config = dict(
    d_mlp=576,
    vocab_size=7921,
    norm='rmsnorm',
    positions='rope',
    init='trunc',
    init_std_up=0.0559,
    warmup_steps=200,
    seq_len=1024,
    doc_mask=True,
    steps=2739,
    dataset='wikipedia_en',
)
Each number is 128 + 24 x the weight over its row's rms, rounded and kept within 0 to 255. Layers, rows and columns count from 0. The size above them is the row's rms in percent of the matrix's.

# layer 2 attention key, 256x224, rms 0.104, rows 52-63, columns 168-223
size [ 87  89  90  94  90  89  87  93  93  95  89  89]
[[128 182 116 119 122 122 130 157 130 190 172 116 102 173 133 128 185 161 147 141 144  94 136 122 140 104 128 128 114 122 110 126 184 143 130  89 178  92 115  91 104  78 128 137 105 111 154 145  96 109 116 130 147 111 155 156]
 [168  71  90 140 148  88 136 165 129 128 136 169 153 133 156 134 131 136 135 159 131 110 128 111 113  78 141 129 174 119 141  90 115  85 134 174 172 107 147 153 127 120 115 154  85 102 187 158 121 117 100 150 142 143 171 107]
 [144 100 137 154 112 140 134 122  70 143 152 160 116  94 112 156 110 156 114  84 160 104 172  84 118 141 109 103 156 140 105 131 150 119 131  90 134  79  64 157 103 119 112 139 113 116 112 117 128 116 145 124 132 151  87 102]
 [130  97 126 129 178 146 111 106  92 149 141 105 125 158 143 166 123 138 108  85 158 121 116 151 108 152 123 147 140 144 132 121 141 107 163 143 148 111 138 109 136 122  89 129 136 150 174 167 123 127 136 118 116 143 111 118]
 [155 112 161  87 120 128  94 132 107 158  91  99 164 124 110  98  97  81 145 151 125 144 177  93 118 131 129 139  88 106 143 120 115 128 150 118 153 127  82 105 141 120 167 145 103 103 103  96 187 108 137 131 140 138 174  95]
 [135 153 172 128 107 105 162 158  95  92 143 144 121 159 141 150 132 171 114  91 122 122 170 108  99 128  92 112 150 111 118 159 116 133 124 137 115 139 110 170 128 146 118 134 171 128 102 147 117 116 163 165 104 166 129 172]
 [121 114 115 139 133 129 152 137 135 110 113 129 143 117  82 124 141 128 129 153 108 150 195 108 143 141 118 102 125 135 178 136 105 112 113 121 117 117 130 183 106 105  68 142 134 110 137 104 110 190  87 128 106 123 115 144]
 [144 129 150 173 169 139 115 127 126 148 123 133 115 106 128 132 126 179  87 123  99 153 142 136 167 120 145 117 123 130  89  97 115  72 148 155  97  81 154 110 131 109 101 170 135 157  96 113 175 118 160 147 101  89 131 145]
 [120 139 112 100  88 135 102 138 155 160  88 126 102 133 140 129 149  84  92  72 135 147  96 152 144 114  76 105 138 144 144 111 121 120 101 124  96  85 116 103 125 131 110 163 151 154 105 113 152 140 136 128 160 113 126 102]
 [176 113 124 121 131 111 113 111 140  83 166 155 150 176 133 127 167 158 166 145 165 117 155 112 120  96  95 142  92 101 149 134 145 135 141 157 122 100 107 153 122 121 115 144 143 166 175  99 164 112 163 124 155 134 146 168]
 [121 134 139 143 121 118 104 145  80 130 141 162 135 130 132 157 114 111 165 128 132 147 108 127  77 161 106 135 117  97 164 164  87  76 149 159 113 131 103 113 145 133 154 141 127 146 143 116 142  89 121 135 130 126 132 144]
 [125 123 146 115 105 142 135 143 142 122  94 183 102 153  91 127 120 119 119 104 199 134 102 144 131 150  94 139 141 159 165 159 136 185 115 114 111 112 132 117 121 133 125 152  94 133 122 135 139 117  90 117 100 110 119  66]]
# layer 2 attention query, 256x224, rms 0.0991, rows 53-63, columns 168-223
size [ 89  94  98  88  97  91  97  93  98  91  92]
[[123 145 113 127  90 143 153 122  79 168 153 120 100 149 141 101 126  89 118 111  83 119 130 164 146 119 117 128 125 143 140 140 148 133 145  86  98 115 155 126 122 184 143 100 113 152 132 135 122 143 159 110 138 159  95 160]
 [104 178 144 128 131  90 111 126  92 159 102 146 164 171 125  81 141 109 103 152 128 103 106 158 151 124 151 144  94 140 153 130  95 112 114 100 134 154 150 156 147 166 130 111 168 158 123 125 117 126 105 153 125  83 110 131]
 [127 188 133 100  92 101 159 172 141 145 105 124 144 110 161 117 146 115 134 131 114 148 142 119 140 122 152  90 110 115 135 136 132 114 106 113 135 102 118 181 154 172 151 154  99 112 136  94 172 156 152 138 154 149 122 114]
 [112 158 142 121 140 138 123 134 141 112 146 118  88 171 130  86 127 139 133  97  96 105 151 137  97 142 133 130 178 101 126 136 133 133 128 124 124 137 129 112  99 138 115 177 135 148  89 137  99 101  96 106 147 156 133 126]
 [130 127 107 134 116 152 142 110 153  83 115 117 152 151  97 140 126 130 123 127  74 105 122 159 109 173 147 109 152 145 110 113 124 115 177 141  91 124 119  95 114  93 110 114  73  93 112 135 147  99 105  76 119 160 121 118]
 [150  96 139 122 133 148 139 102 128 149 156 135 108 101 163 148 106 138 173 117 151 156 108 141 113  81 161 130 128 126 113 101 143 151 141 101 124 142 115  94 119 161 159 114 126 119 147 162 157 133 176 136 165 144 123 139]
 [132 113 126 168 120 105 146 151  85  75 118 138 153 142 141 136  96 109 151 154 135 151 139 154 163 131 100 143 170 123 134  97 114 159 153 136 133 135 103 133 151 145 109 112 112  98 173 121 137 106 106 176 185 122 116 126]
 [ 90 141 128 184 140  84 166 144  56 133 127 133  91 125 154 121 162 132 138 134 129 129 124 102 152 139 182 145 114  96  98 141 133 140 150 133  92 118 112 158  91  90 172 108  91 102 109 128 103 129 125 111 131 173 114 127]
 [132 156 131 157 107 158 121  96  63 113 150 102 132 145 124 140 134  95 114 138 129 173 115 100 122 145 137  87 150 145 135  60 132 100  94 146 141 126 147  93 114 133 118 131 128  99 103 136 132 157 110 153 109 105 139  91]
 [112 136 135  99 160 131 130  99 155 132 136  87 104 190 117 103 146  99 140  69  81 108 164 100 158 176 155 153 132 105 126 154 135 118 154 132 138  81 147 172 114 100 152  76 148 138 132  88 135 120 149 157 163 137 122 112]
 [106 110  95 115 103 144 147 152 139 155 141 103 114 135 167 123 175 130 165 112  83 111 155 146 135 113 141 115  74 129 107 123 112  81 123 160 106  94 140 120 139 110 120 145 141 144 122 164 151 144  94 105 121 113 100 151]]
# layer 2 attention value, 256x224, rms 0.119, rows 0-16, columns 168-223
size [112 108 112  99 115 114 116 109 110 114 123 113 115 113 108 116 114]
[[144 136  85  71 117 107 152  85  89 110 136 119 114 125 112 135 124 110 114 128 187 163 136 140 168  88 127 140 133 144 164 118 123 132 111 112 126 120 156 120 131 103 137 120 174  87 122 138 119 137 114 146 139 138 122 123]
 [156 110 136  69 138 131 119 135 153 117 133 120 136 171 117  84 152 117 131 135 129 113 117 147 139 127  94 112 129 121 113 133 142 127 173 129 158 107 114 148 114 162 150 169 146 119 121 150 131 127 141 150 164 128  97 132]
 [111  97 112 117 109 138 183 148 117 131 134 145 137 134  98 128 159 137 100 136 104 115 132 140 153 120 137 140 156 100 148 152 146 139 114 129 163 131 153 117 102 144 130 119 161 132 143 151 130 136 143 130 137 106  84 122]
 [164 151  99 143 147  99 139  85  97 103 152 131 128 121 101 130 124 132 130 136 120 160 121 102 142 152 160 126  81  95  82 105 102 100 116 118 128 178 122 120 110 141 139 145 158 100 126 124 110 134 111 104 143 136 102 102]
 [110 166 100  97  95 121 133 163 113 117 111 166 166 124 114 123 123 152 112 145 127 105  98 111 120 126 116 122 160 148 147 143 166 158 149 143 158 163 154 120 121 170 133 114 145 155 152 154 139 125 119 120 167 147 104 130]
 [ 96 112 103 137 131 126 111 133 127 107 129 108 118 108 129 124 126 150 135 107 104 161 132 106 162 131  85  94  99 109 115 136 156 122 110 107  96  87 141 119 128 138 123 155 102 129 147 103 174 151 119 130 160 108 137 194]
 [137 144 111 125 133 127 102 171 127  99 140  96 152 118 141 163 114 152 152 189 158 114 113 123 162 129 109 130 100 134 144  82 126 180 127  97  94 110 141 160 177 125 142 171 111 105 156 137 124 132  76 102 119 155 150 195]
 [166 169 127 146 121 165 123 147 116 119 130 155 133 139 100  96 141  98 133 137 148 140 145 114  96 112 165 123 126 120 165  94 137 106  59 145  79 156 148 105 114 165 139 133 157 124 103  93 134  86 170  87 160 154 145 116]
 [ 98 113 139 104 154 139 111 130 139 164 120 115 128  99 145 107 126 127 140 154  97 164 130 157 128 181 130 126 125 135 130 111 118 146 113  98 138 105 165 111  94 127 148 139 121 148 108 121 116  85  99 150 120 118 104 112]
 [105 128 159 128 121  86 121 124 118  87 143 154 126  87 110 116  86 139 146 141 148 143 121 136 132 125 124 163 132 137  95 147 105 115 112 126 145 138 115 139 162 103 121 151 124 111 103 139 138 156 103 117 131 121 161 137]
 [195 170 123 131 150  98 134 143 156 154 111 137 130 180 176 149 137 127 119 150 150 130  73 105 116 138 145 152 133 176 144  87 128 163 102 154  93 155 112 114 132 143 140  98 119 107 101 129 129 148 123 104  97 108 133 160]
 [116 142 126 107 136 117 145 127 107 119 118 114 112 159 137 124 129 111 157 135 116 135 116 107 113  81 134 146 114 124 103 164 115 121 130 131 216 113 130 134 149 139 129  94  90 149 162 139 142 105 112 132 164 153 149  68]
 [134 104 156 137 168 127 144 125 103 133 134 137 159 100 160 125 170  90 137 163 125  88 116 152  95 129 205 162 113  92 124 142 121 130 134 120 125 131 136 121 124 111 148 170 121 157 118  97 133 138 110 110 141 136 145  90]
 [ 94 132 181 125 185 140 152 122 140 146 171 122 166 151 136 154  65 115 114 119 102  94 105 143 126 102  90 140 154 116 148 147 118 122 109 125 146  95  90 119 147 143 136 135 152 155 155 107 130 129 154 138 132 110 123 123]
 [159 110 129 135 137 127 134 150 134 150 135 125  82 152 173 158 160 141 137 153 111 159 140 121 109 106 113 107  97 105  88 145 121 153 120 135 158 127 190 102 134 159  81 143 130 101 120  53 106 127 114  93  88  89 156 110]
 [131 166 139 105 146 117 153 153 137 142 163 138  95 112 145 146 131 124 125 127 141 114 115 115 145 139 162  86 116 104 111  86 118 163 127 145 129 153 121 156 153  91 128 142 144 194  96 112 159 115 162 130 162 124 186 112]
 [155 123 107 127 138 181 121 113 103  60 130 159 158 143 117 118 136 152 124 102  88 117 153 134 114 166  99 160  95  92 157 106 104 119 123 139 152 154 146  97 108 147 128  98 109 155 111 147 103 147 111 122 106 165 102 155]]
# layer 2 attention output (transposed), 256x224, rms 0.113, rows 0-15, columns 168-223
size [102 101 103  92 106 108 111 101 101 105 109 106 107 103 102 107]
[[137 143 116 111 134 114 125 136  94 119 109 142 124 106 141 120 127 113  88 177 144 164  95 132 165 112 145 124 136 126 189 142 168 150 108 130 144 172 174 145 141 128 112 116 194  97 117 159  76 120 110 159 114  81 132 132]
 [146 110 149 120 175 135 128 119 164 138 106 138 132 111 120 137 121 107 156 132 156 125 107 160 136 131 127  90 118 119 180 112  93 146 103  85 172 139 161 107 142 124 158 124 131  96 165 163 127 137 100 123 149  99 118 108]
 [156 147 126 135 151 112 100 189 160 163  98 146  98 107  96 112 133  82 170 143  91 128 130 136  78 130 128 126 102 143 128 113 186 161 116 146 132 119 143 157 132 114  90  98 126 121 142 134  99 128 122 144 156 167 115 163]
 [ 76 157 175 141  88 121 128 118 139 123 103 148 132 116 124 165 109 151 100 142 107 151 108 127 106 110 118 104 136 110 121 134 161 106  83 153 138 177 119 119 126 129  85 130 107 126 157 143 106 150 107  79 139  88 113 104]
 [131 134  96  87 106 152 162 132 125 119 111 106 125  95  81 115 156 139 175 108 168 135 103 145 132 130 158 111 102 140 129 105 105 141  96 122 144 160 109 174 149 147 144 139 124 138 139 130 116 152 114 156 180 113 112 133]
 [ 91 150 129 142 127 117 122 127 122  98 160 114 111 139 130 120 142 112 127 111 173 166 126 101 116 111 101  84 110 137 130 117 131  89  97 100 157 160 157 137 131 148 120 153 133  81 144 117 132 105 146 134 109 146 136 154]
 [121 140 120 114 142  88 122  92 145 120 143 169 111 125 139 142 111 122  79 163 139 175 132 165 144 114 164 131 130 162 115 127  68 128 126 143 155 143 142 139 111 119 160 126 113 136 145 123 118 107 113 110 148 147 177 115]
 [156 141 110 109 119 141 168 125 140 105 137 159 132 153 151 120  93 160 107 137 125 106 114 141 106 157 146 131 111 159 120  70 120 149 100 130 108 145 130 154 122 154  91 146  98 126 129  68 106 100 164 143 158 123 102 150]
 [ 87  90 107  97 118 128  77 135 130 132 145 119 170 127 129 116 124 154 163 121  96 135 182 108 123 129  95 126 124 106 123  91 148  96  75 151 129 126 143 167 143 179 123 126  74 136 169  95 144 122 181 114 156  91 160 147]
 [120 133 143 167 143 148 190 105 136 103 166  89 116 129 164 112 133 114 114 147 163 180 127 157  97 138  97 131 111 144 129 178 135 109 140 135 148 130 132 154  83  79 131 104  81 139 105 143 147 155 138 112 122 136 122 103]
 [148 146  97 165 134 125 144 136 172 118 120  82 160 136  79 133 149 101 167 149 121 168 132 129  97  96 200 125 156 171 109 113 116 109 147 105 118  78 151  95 112 141 130 122 139 157 114 109 124 108 131 116 109 119 171 164]
 [135 135 157 132 101 161 133 110 117 142  90 140 135 189 111 128 166 112 130 129  65 155 130  84 138  60 105 141 151 108 149 159 112 104 172 145 126 113 110 130  91 115 114 103 105 119 150 182 113 159 126 164 148 137 157 146]
 [135 154 181 130 166 124 122 123 117  97 130 114 143 112 120 179 115 136 133 124 113 130 144 121 140 141 155 158 109  89  97 130 101  85 136 156 164  49 135 122 153  91 115 167 111 115 120 113  95 110 119 144 179 135 156 114]
 [119 149 132 137 158 119 121 122 137 125 133 153 176 149 150 131  70  92 134  97 105 128 151 135  88 136 129  97 129 123 123 119 129 123 142 156 129 132 142 142 131  97 113  83 146  91 109 150 135 153  88 148 119 125 148 185]
 [119 132 132 155 149 177  96 139 163 155 160 133 131 128 117 143  89  96  95 142 113 176  79 100 134 128 122 127 112 143 104 124  87 171 102 127 110 127 105 147 164 149  76  96 103  97 139 102 145  99 119 108 111 116 126 102]
 [125 111 113 167 121  95 119 109 134 124 111  97  97 120 163 123 174  65 142 145 138  90 133 166 128 129 128 100 131 135 106 105 132 137 131 131 129 165 141 146 145 112 116  97 155 152 104 129 122 140 109 171 129  60 121 101]]